From a checkpoint of a small transformer trained on Wikipedia: untied embeddings.
Each number is 200 + 30 x the weight over its row's rms, rounded and kept within 0 to 999. Layers, rows and columns count from 0. The size before them is the row's rms in percent of the matrix's.

# layer 3 MLP down (transposed), 768x320, rms 0.076, rows 718-767, columns 192-223
101,181,211,216,219,238,189,243,246,180,213,184,247,196,180,186,265,237,214,194,168,271,187,194,202,190,159,170,202,190,212,223,168
100,244,177,195,191,141,251,243,180,178,238,193,213,187,236,216,254,185,166,169,173,175,242,250,220,216,199,149,238,192,234,222,201
104,187,188,233,199,190,154,196,183,202,217,177,200,175,265,214,212,157,198,167,136,164,149,223,203,155,185,212,210,207,200,222,211
096,183,276,217,167,207,228,146,205,181,208,149,249,229,248,191,220,223,229,238,191,235,229,184,199,153,179,201,129,165,196,163,163
098,255,182,169,276,199,227,189,217,211,183,147,230,242,167,189,237,249,211,229,191,220,253,181,231,195,232,229,182,272,195,194,179
095,178,213,236,177,191,203,239,253,197,234,203,202,206,225,195,166,238,191,213,199,192,191,155,213,157,220,202,208,203,210,212,171
104,188,212,136,214,175,191,211,206,203,229,235,240,207,179,197,199,254,190,208,242,196,218,172,170,224,203,219,165,226,166,235,230
098,202,179,214,211,227,186,223,267,229,161,232,164,157,269,184,220,211,210,274,179,166,158,223,186,184,216,167,130,218,191,129,211
102,232,217,195,216,226,231,232,308,210,167,217,194,231,170,202,166,203,203,213,176,213,182,237,174,216,199,178,236,196,151,206,217
100,183,217,241,166,196,219,176,178,195,234,204,148,172,168,200,246,215,198,184,219,212,203,181,195,214,196,226,129,240,187,196,214
104,176,214,193,200,170,202,165,174,232,167,204,238,239,252,173,198,220,178,152,162,217,143,169,206,209,198,223,178,240,195,220,172
098,205,173,235,235,225,163,184,140,182,259,142,209,200,212,145,174,218,164,220,174,201,229,198,221,230,222,177,197,204,211,215,245
102,243,167,201,182,234,235,180,206,190,267,189,176,237,213,203,202,166,180,185,232,180,205,163,222,196,189,206,211,191,196,218,229
109,227,256,242,227,194,193,197,246,241,187,146,204,229,162,256,208,189,230,220,126,214,215,201,179,196,199,222,258,244,185,208,196
100,187,213,161,200,229,199,218,145,212,256,195,199,170,236,192,247,178,189,165,244,213,205,199,166,175,211,199,200,164,172,269,214
103,238,154,188,209,224,228,180,187,220,209,189,181,196,205,191,171,206,160,206,204,179,224,159,197,186,180,206,233,161,204,150,198
100,193,178,277,223,265,216,249,255,199,204,210,194,192,189,214,184,226,247,214,211,167,225,137,203,209,195,206,210,186,225,199,217
102,189,240,199,152,144,145,166,191,202,170,199,225,218,196,203,234,209,221,251,208,196,218,196,205,165,167,178,231,190,216,205,204
105,218,206,202,196,186,224,197,220,241,190,244,247,235,195,191,219,142,242,177,228,213,240,213,205,145,188,184,215,256,247,177,222
097,187,133,186,212,220,240,192,191,212,189,187,196,213,285,174,168,206,206,157,205,128,148,251,169,177,241,157,211,199,174,186,175
104,200,105,138,230,174,192,180,185,199,187,237,180,193,161,191,243,234,195,192,199,149,171,208,221,165,217,223,214,212,153,193,181
102,175,202,239,220,201,134,185,221,164,202,188,250,153,192,195,245,184,236,192,198,203,213,246,187,205,215,196,190,209,223,217,210
105,172,227,203,207,215,225,218,198,194,176,222,238,197,200,129,218,216,232,198,172,214,118,195,190,203,211,190,230,147,180,249,217
105,194,165,166,211,244,266,162,194,217,160,229,148,194,202,252,174,167,262,236,206,226,151,169,175,178,164,209,201,175,173,193,241
106,208,174,252,170,194,144,224,228,254,230,192,202,196,182,179,216,206,208,211,212,203,167,245,206,226,177,272,228,245,197,244,247
100,194,172,240,176,160,203,195,178,192,220,217,223,144,184,202,211,226,245,200,175,186,195,228,231,218,166,208,218,190,198,250,187
095,174,169,225,238,202,189,236,144,245,232,209,203,195,197,135,208,170,181,167,201,199,200,213,232,210,198,195,188,240,273,190,233
102,194,201,180,216,232,131,199,187,214,201,209,208,226,177,219,152,198,205,192,178,177,263,141,189,196,187,177,229,208,197,210,201
100,174,189,170,232,188,185,166,198,245,159,240,200,174,205,267,243,172,233,265,173,196,211,227,184,204,206,178,203,179,162,214,191
099,199,211,228,157,230,208,217,201,166,233,190,216,247,222,177,219,215,224,222,160,201,225,185,197,150,210,217,199,213,251,215,151
102,151,210,253,216,254,170,185,207,181,186,196,226,193,203,243,175,243,179,170,185,222,194,195,204,236,237,163,219,187,241,206,191
099,208,221,203,217,218,215,168,158,217,197,216,212,214,226,227,138,165,215,185,197,219,217,121,206,171,226,220,214,187,172,193,183
108,178,211,180,152,195,144,236,182,227,202,193,195,236,191,181,192,223,210,166,185,160,171,112,233,192,194,153,141,251,215,207,202
105,175,148,156,255,179,212,185,211,178,163,199,209,222,183,250,176,215,196,161,203,175,203,247,264,205,205,252,208,158,223,212,179
098,219,220,122,161,211,217,240,202,165,133,198,165,206,259,231,154,201,149,175,176,192,214,184,162,241,180,222,200,193,160,213,147
093,211,221,163,240,269,243,226,224,151,185,176,247,226,230,207,203,258,198,202,187,142,219,161,226,233,210,204,250,172,152,164,211
097,216,157,230,179,171,241,250,184,174,178,197,177,203,196,163,167,203,190,207,171,182,155,199,206,209,177,140,185,216,222,177,239
101,171,240,177,215,212,246,189,212,151,261,186,223,218,189,260,222,228,156,211,194,180,233,208,241,126,194,192,179,179,145,166,171
101,182,192,235,226,215,186,207,183,192,141,221,171,184,253,252,186,217,171,231,188,201,235,183,276,205,203,202,186,188,162,176,213
100,236,161,228,207,259,234,183,251,125,222,218,173,201,213,147,160,205,154,208,229,206,203,245,177,181,192,175,179,222,212,192,283
095,222,246,205,224,193,183,187,196,196,136,178,224,151,191,205,173,214,225,205,220,208,229,189,201,206,212,200,226,146,237,226,246
094,212,219,181,140,231,231,202,186,225,240,230,208,205,171,200,174,164,124,165,202,247,237,168,193,208,185,181,188,216,228,203,168
110,206,215,208,184,242,202,142,255,238,239,177,238,143,156,208,233,195,193,190,235,214,202,234,208,151,180,213,208,146,202,224,197
092,231,211,304,159,208,218,232,176,179,246,238,161,174,185,228,193,205,226,180,196,161,137,206,226,194,226,220,149,221,157,234,199
108,211,166,204,168,188,154,240,159,230,214,210,215,207,218,229,197,214,215,205,135,196,176,140,152,130,159,204,193,178,214,209,238
095,185,181,216,234,231,188,213,232,184,194,181,214,189,198,175,173,182,255,184,183,188,199,185,207,158,163,185,211,260,192,143,182
106,179,250,170,172,200,278,198,149,229,150,216,219,212,212,159,242,178,181,171,200,205,217,196,187,205,256,214,208,249,263,139,191
097,191,168,216,264,135,197,172,211,218,180,225,128,212,187,218,213,162,132,208,249,173,168,233,218,242,262,146,193,192,180,210,233
103,198,210,234,217,145,181,162,196,164,199,197,190,152,187,258,203,166,223,208,173,186,210,166,234,184,217,212,172,168,158,166,227
102,196,202,211,160,189,220,208,194,137,196,207,205,180,192,251,268,163,181,199,208,175,176,217,225,229,164,178,192,207,153,182,224
# layer 3 MLP gate, 768x320, rms 0.122, rows 719-767, columns 192-223
103,231,151,250,176,176,189,220,229,199,169,200,178,151,180,200,158,192,177,220,244,212,212,167,216,213,213,178,238,219,193,161,145
103,222,199,231,170,194,194,205,198,161,155,200,224,198,223,195,190,219,184,184,168,201,208,202,216,216,216,216,193,128,189,161,177
094,181,219,206,208,212,232,222,197,186,224,186,203,203,160,218,190,214,227,247,266,227,213,212,146,121,192,204,230,182,187,214,203
103,166,186,194,178,183,214,174,133,187,209,239,211,146,199,212,204,170,173,157,195,222,205,236,251,155,199,218,193,198,174,227,180
096,214,209,179,183,201,245,233,206,177,226,194,212,191,138,221,191,217,179,167,200,233,177,206,205,162,240,231,213,192,216,211,184
099,197,179,228,189,164,195,189,255,194,207,189,218,148,238,143,226,255,185,247,202,173,231,167,205,235,174,199,261,174,167,223,202
098,202,188,186,223,187,231,168,192,228,153,235,217,208,207,179,228,207,226,161,175,215,206,168,186,168,233,211,180,206,238,250,218
102,208,193,172,228,235,202,126,200,274,179,203,188,191,188,190,142,260,181,230,244,194,213,181,169,233,155,181,198,253,198,152,180
096,262,151,209,177,157,225,195,181,215,157,218,217,253,263,228,195,193,165,197,191,238,200,210,153,181,164,198,182,199,169,225,247
101,194,165,224,238,238,179,174,167,194,194,207,98,190,236,214,144,233,199,164,186,190,183,213,216,217,206,210,191,194,239,222,207
102,244,211,227,208,212,167,191,171,172,203,188,249,143,201,205,172,233,170,210,207,204,178,163,194,208,167,195,234,184,218,205,213
106,184,197,150,238,232,230,226,268,180,191,194,163,186,226,204,225,183,225,194,169,259,187,216,184,255,196,189,243,183,216,186,175
107,216,224,148,216,173,198,158,171,216,167,190,241,180,199,160,253,188,159,205,198,163,220,264,209,161,195,204,167,193,185,169,215
098,238,216,184,280,200,157,169,232,226,168,190,213,165,155,187,167,162,161,157,215,212,166,209,182,185,214,155,202,226,171,208,185
100,196,228,212,202,230,151,245,187,178,227,158,208,218,223,249,210,180,151,215,205,216,240,163,143,158,210,196,180,195,196,208,194
101,216,208,179,204,292,221,195,195,194,137,163,231,190,215,178,169,184,230,226,169,217,161,169,172,190,238,181,205,199,230,174,192
101,221,204,221,199,199,217,215,180,230,149,264,216,226,182,189,242,177,185,184,183,198,206,154,192,238,237,232,159,270,186,246,217
112,239,174,168,189,246,200,184,166,213,177,196,187,193,223,247,179,208,125,146,190,180,172,218,176,203,193,275,189,149,223,219,229
098,161,193,184,200,210,215,179,191,246,197,195,174,179,198,182,151,164,234,192,223,163,143,236,197,142,276,158,149,196,205,220,180
097,202,234,203,145,270,152,164,205,219,208,210,171,217,235,200,149,183,227,183,260,208,244,195,191,230,249,193,187,171,151,259,182
104,216,200,217,245,176,231,195,172,256,208,244,185,165,153,256,198,227,205,185,219,253,273,182,211,170,215,170,203,212,204,214,187
107,225,241,197,185,173,181,194,208,160,179,144,162,202,118,164,190,249,191,217,238,241,165,168,258,186,190,243,265,197,215,217,190
099,169,210,190,213,191,149,197,188,220,169,217,166,138,183,175,233,210,235,231,159,236,196,181,181,171,169,231,213,233,150,210,216
098,203,234,198,207,197,230,202,149,205,202,235,129,240,220,219,206,238,203,172,160,146,188,136,234,147,204,144,131,226,251,210,185
102,171,206,186,232,198,167,132,214,227,184,173,174,147,216,212,145,226,226,195,217,229,240,174,198,205,239,176,213,196,198,205,227
092,195,209,224,174,177,187,202,193,215,223,193,213,178,216,222,213,183,210,177,220,236,243,160,185,248,165,149,182,234,226,202,229
100,220,204,245,224,219,186,179,190,213,214,228,178,196,211,201,219,177,190,191,198,212,207,192,169,176,241,209,196,193,180,252,182
099,169,195,125,197,138,233,223,197,132,163,189,191,188,219,211,122,244,182,154,250,162,209,227,169,157,138,224,199,193,200,219,244
104,226,221,198,235,193,183,125,197,184,205,264,177,145,236,210,201,223,235,187,137,192,180,194,150,234,226,147,232,222,187,255,247
099,170,197,216,224,237,186,183,207,233,155,204,176,212,178,209,191,213,210,215,214,275,207,167,190,170,231,131,220,195,196,191,171
095,209,203,223,211,183,228,268,234,176,207,222,179,169,181,167,195,214,176,205,242,261,178,213,239,197,138,162,222,203,177,204,184
107,215,215,188,181,165,160,192,162,227,156,211,199,198,209,178,185,181,222,178,175,152,168,144,224,222,203,183,171,278,186,232,210
101,207,196,172,196,189,230,194,203,200,185,193,177,202,245,253,182,214,218,232,183,157,148,226,201,208,228,200,192,222,218,219,208
097,185,206,255,159,220,170,206,216,220,222,154,212,238,221,189,127,181,257,199,174,178,211,187,196,229,240,192,193,149,160,180,200
093,189,198,233,249,175,170,186,173,258,219,240,201,184,219,227,187,221,184,184,185,211,139,204,233,152,211,198,190,195,224,206,199
096,165,157,234,178,177,228,178,219,196,177,183,221,177,251,185,239,228,196,211,170,229,157,167,159,226,219,231,254,236,242,176,203
097,233,216,195,207,274,197,167,234,218,181,139,215,185,178,191,133,221,203,186,167,164,259,198,219,163,253,224,214,165,221,251,251
097,247,217,182,207,194,271,174,229,171,199,209,174,166,183,180,146,267,213,213,232,184,213,194,260,197,255,206,235,142,223,198,176
095,232,169,204,223,218,214,188,177,175,263,185,198,170,219,211,203,224,244,244,222,163,165,219,200,187,211,207,204,174,220,181,245
094,195,183,219,206,176,216,170,226,161,177,212,226,171,215,155,233,200,207,200,186,189,170,216,205,178,272,211,222,202,205,227,224
094,222,167,192,178,102,182,194,167,249,187,165,213,200,138,218,199,165,198,228,234,175,197,232,204,199,226,256,191,158,189,207,202
103,139,202,219,167,178,247,205,198,178,227,185,243,203,165,186,243,198,206,168,178,193,245,209,195,142,194,271,180,167,252,198,187
097,233,200,238,220,201,185,185,229,173,179,227,275,188,201,237,204,209,182,206,176,162,149,223,216,220,186,212,174,180,195,248,227
106,162,215,210,158,194,198,160,185,201,178,172,201,223,232,250,135,180,282,199,241,192,233,231,202,215,221,240,188,194,184,187,199
097,208,190,221,174,191,189,215,221,214,204,164,197,205,214,239,209,199,220,226,221,162,173,154,196,150,202,184,224,177,209,208,193
100,227,225,198,260,217,156,179,167,175,172,225,195,187,227,198,174,187,194,250,220,181,254,188,224,169,254,194,187,247,210,249,206
099,167,196,178,174,197,167,191,200,189,161,163,189,133,197,195,193,191,208,194,197,195,183,198,199,211,211,229,194,202,165,194,136
100,179,183,210,195,193,175,211,200,206,222,225,224,249,226,210,208,203,246,184,233,228,220,204,228,188,170,140,230,200,206,258,219
099,243,170,239,244,226,272,186,200,212,174,191,153,198,236,154,209,222,200,177,202,183,211,187,172,214,241,171,199,208,154,188,191
# layer 3 MLP up, 768x320, rms 0.126, rows 719-767, columns 192-223
099,177,177,244,233,201,167,223,237,213,157,210,211,219,202,153,178,225,215,204,208,202,259,174,208,220,189,174,175,190,210,204,245
108,195,224,247,240,224,211,182,122,232,158,228,175,167,212,245,212,154,206,207,133,144,239,297,215,164,207,212,200,193,160,125,133
092,116,240,175,166,195,242,184,199,212,182,148,222,210,237,209,192,200,178,237,197,206,214,179,168,170,217,219,132,178,201,155,175
102,160,183,186,177,143,233,230,211,230,264,200,199,224,185,205,184,187,203,253,257,149,188,244,239,220,172,181,230,180,207,170,240
101,179,227,196,192,212,227,213,180,166,138,240,220,179,209,183,211,270,212,220,183,165,195,166,251,187,154,216,183,231,244,198,212
096,192,199,227,250,234,184,221,161,186,215,205,190,216,220,170,210,247,205,152,176,210,207,230,201,228,185,173,173,249,188,161,200
095,198,229,208,221,197,240,216,232,162,193,209,189,166,204,176,169,185,216,197,238,203,217,162,181,184,238,209,211,208,165,176,228
102,205,227,166,174,254,186,161,171,227,122,178,214,150,188,189,143,229,167,209,197,231,150,158,149,253,199,254,192,169,233,217,192
092,213,224,210,206,151,217,201,185,211,171,236,209,206,203,174,210,219,229,169,215,256,238,245,123,138,181,191,229,173,203,168,205
106,177,212,237,213,188,228,233,219,188,179,219,243,198,159,174,222,171,202,215,200,246,240,221,184,204,219,226,197,232,146,187,186
098,176,213,130,186,237,269,174,222,164,154,238,207,217,181,240,215,159,250,201,227,213,238,181,170,217,196,230,260,216,201,201,239
106,185,192,228,224,241,224,177,209,236,238,242,201,168,202,210,231,225,212,174,211,208,180,185,196,240,228,169,223,131,173,170,206
109,224,186,242,193,184,128,173,205,189,179,182,229,219,278,198,211,201,201,159,199,230,185,208,174,248,192,179,232,190,217,226,206
094,207,219,179,218,182,261,214,217,200,184,172,217,193,136,158,163,218,204,241,213,196,210,182,176,185,161,192,156,198,185,201,152
093,194,192,177,213,151,194,210,176,217,179,167,264,249,200,234,184,192,211,256,181,154,218,239,220,191,209,237,180,189,203,199,172
097,191,237,208,251,208,181,243,213,175,200,232,207,177,186,191,194,195,217,196,154,249,250,195,265,249,160,173,229,197,208,213,182
100,205,164,171,194,241,254,205,251,179,148,225,153,188,216,238,164,215,216,172,232,175,193,197,200,195,172,216,261,178,131,235,187
103,217,180,156,190,218,179,167,224,177,201,178,156,150,170,229,210,249,164,211,182,177,200,157,193,166,194,234,202,190,173,217,220
093,167,163,236,254,181,185,173,167,208,201,247,209,213,147,197,176,172,169,216,133,221,180,213,212,173,213,241,160,242,250,244,168
095,195,155,232,183,155,198,209,264,243,225,199,215,215,156,182,217,220,166,210,191,232,175,214,227,212,148,253,216,204,199,173,223
108,284,212,186,232,182,200,213,221,231,248,196,176,223,213,152,205,194,192,239,205,166,198,274,221,230,229,197,176,191,226,240,217
105,198,258,227,204,239,266,232,244,228,208,193,203,208,229,176,192,242,196,225,222,162,169,196,218,181,179,203,196,166,182,188,253
109,251,154,205,185,222,211,166,245,243,173,162,223,210,195,256,195,126,151,151,231,191,213,184,205,179,205,208,211,199,226,233,195
104,155,171,166,241,211,155,193,207,179,135,177,255,184,199,233,181,178,167,202,231,233,160,230,163,216,140,253,147,203,232,175,232
099,229,170,198,211,174,184,212,197,209,247,199,185,187,214,175,247,209,218,168,222,215,180,208,165,179,212,162,173,161,201,149,202
091,178,147,218,195,196,151,164,169,185,165,222,182,144,223,164,228,233,225,181,236,226,170,204,181,227,190,187,198,177,190,156,192
102,208,218,210,222,214,137,197,207,231,225,208,195,219,148,224,221,165,219,211,210,258,288,210,258,196,247,219,192,248,218,228,183
098,210,181,178,240,228,219,184,256,171,214,170,197,226,206,205,214,173,240,184,191,163,185,225,265,203,182,224,226,198,249,213,218
099,248,220,232,229,214,192,181,225,191,215,205,209,211,204,134,225,188,244,203,136,190,192,200,161,221,213,182,208,206,242,226,223
101,175,180,217,198,212,179,144,169,231,162,193,193,170,170,239,198,156,252,215,157,194,197,225,142,190,205,187,222,228,245,232,177
094,209,176,186,208,249,177,225,222,237,193,210,242,249,209,201,248,229,153,201,235,231,223,298,213,204,238,204,170,191,236,158,282
103,190,224,222,276,166,203,177,203,174,163,183,162,195,183,183,225,196,209,220,193,212,233,211,195,239,215,229,224,194,168,215,199
102,195,230,184,234,199,185,167,211,172,157,214,185,191,220,183,233,212,168,227,170,166,277,232,238,170,210,166,215,214,185,249,193
097,220,223,159,188,258,197,224,227,230,177,193,216,157,199,225,171,190,149,182,175,162,273,186,174,189,139,197,198,218,194,157,155
089,224,198,225,222,263,246,239,188,188,247,192,204,239,214,206,206,201,195,234,197,194,232,198,204,173,193,129,205,249,176,154,161
096,202,137,265,159,179,209,207,150,207,200,226,165,168,158,207,168,197,197,195,181,178,145,231,222,217,190,209,222,213,190,185,177
100,171,202,176,193,237,177,181,188,153,218,129,256,184,194,226,138,207,213,240,146,190,212,190,213,142,184,180,244,220,199,207,168
104,243,134,178,183,129,196,212,169,255,212,237,232,181,219,208,199,198,187,161,195,187,164,188,202,260,245,183,230,177,216,237,198
096,135,201,223,175,188,221,209,245,213,165,162,181,157,217,196,184,179,162,242,235,168,201,169,174,217,182,232,172,227,190,213,203
091,196,183,244,144,259,228,188,188,258,217,248,184,210,193,213,243,183,189,186,204,187,196,210,206,213,178,168,157,234,174,136,140
092,228,183,221,247,277,228,205,222,208,225,229,204,213,176,156,216,223,203,233,227,167,215,182,180,215,232,230,175,170,241,211,233
108,205,214,279,182,213,175,173,157,285,184,219,196,131,146,195,178,174,247,200,163,186,176,218,215,171,186,247,178,148,247,196,283
090,175,214,187,159,168,150,212,189,198,178,194,222,170,157,248,172,234,171,269,163,220,200,193,154,196,234,158,266,228,191,205,178
110,157,170,252,157,218,167,231,179,256,162,162,219,191,202,191,189,208,226,179,182,239,189,164,215,148,210,132,210,191,226,211,256
091,199,203,183,234,207,196,193,179,195,230,210,211,145,167,186,213,201,224,157,218,203,195,205,196,186,172,139,212,221,171,197,145
105,204,211,203,208,236,189,217,161,208,189,209,214,194,166,190,225,197,171,133,178,186,220,192,254,209,204,213,146,191,230,240,197
099,222,198,237,198,180,208,238,217,157,261,244,176,191,187,136,253,208,172,193,221,191,199,168,222,227,203,141,153,167,218,179,243
096,226,145,213,175,243,184,133,172,182,221,193,155,165,223,160,238,176,212,244,176,225,205,206,207,230,207,207,151,239,226,140,220
102,123,229,118,192,199,176,233,189,205,230,212,237,191,253,205,175,166,154,249,218,176,200,211,195,166,181,227,176,201,222,218,175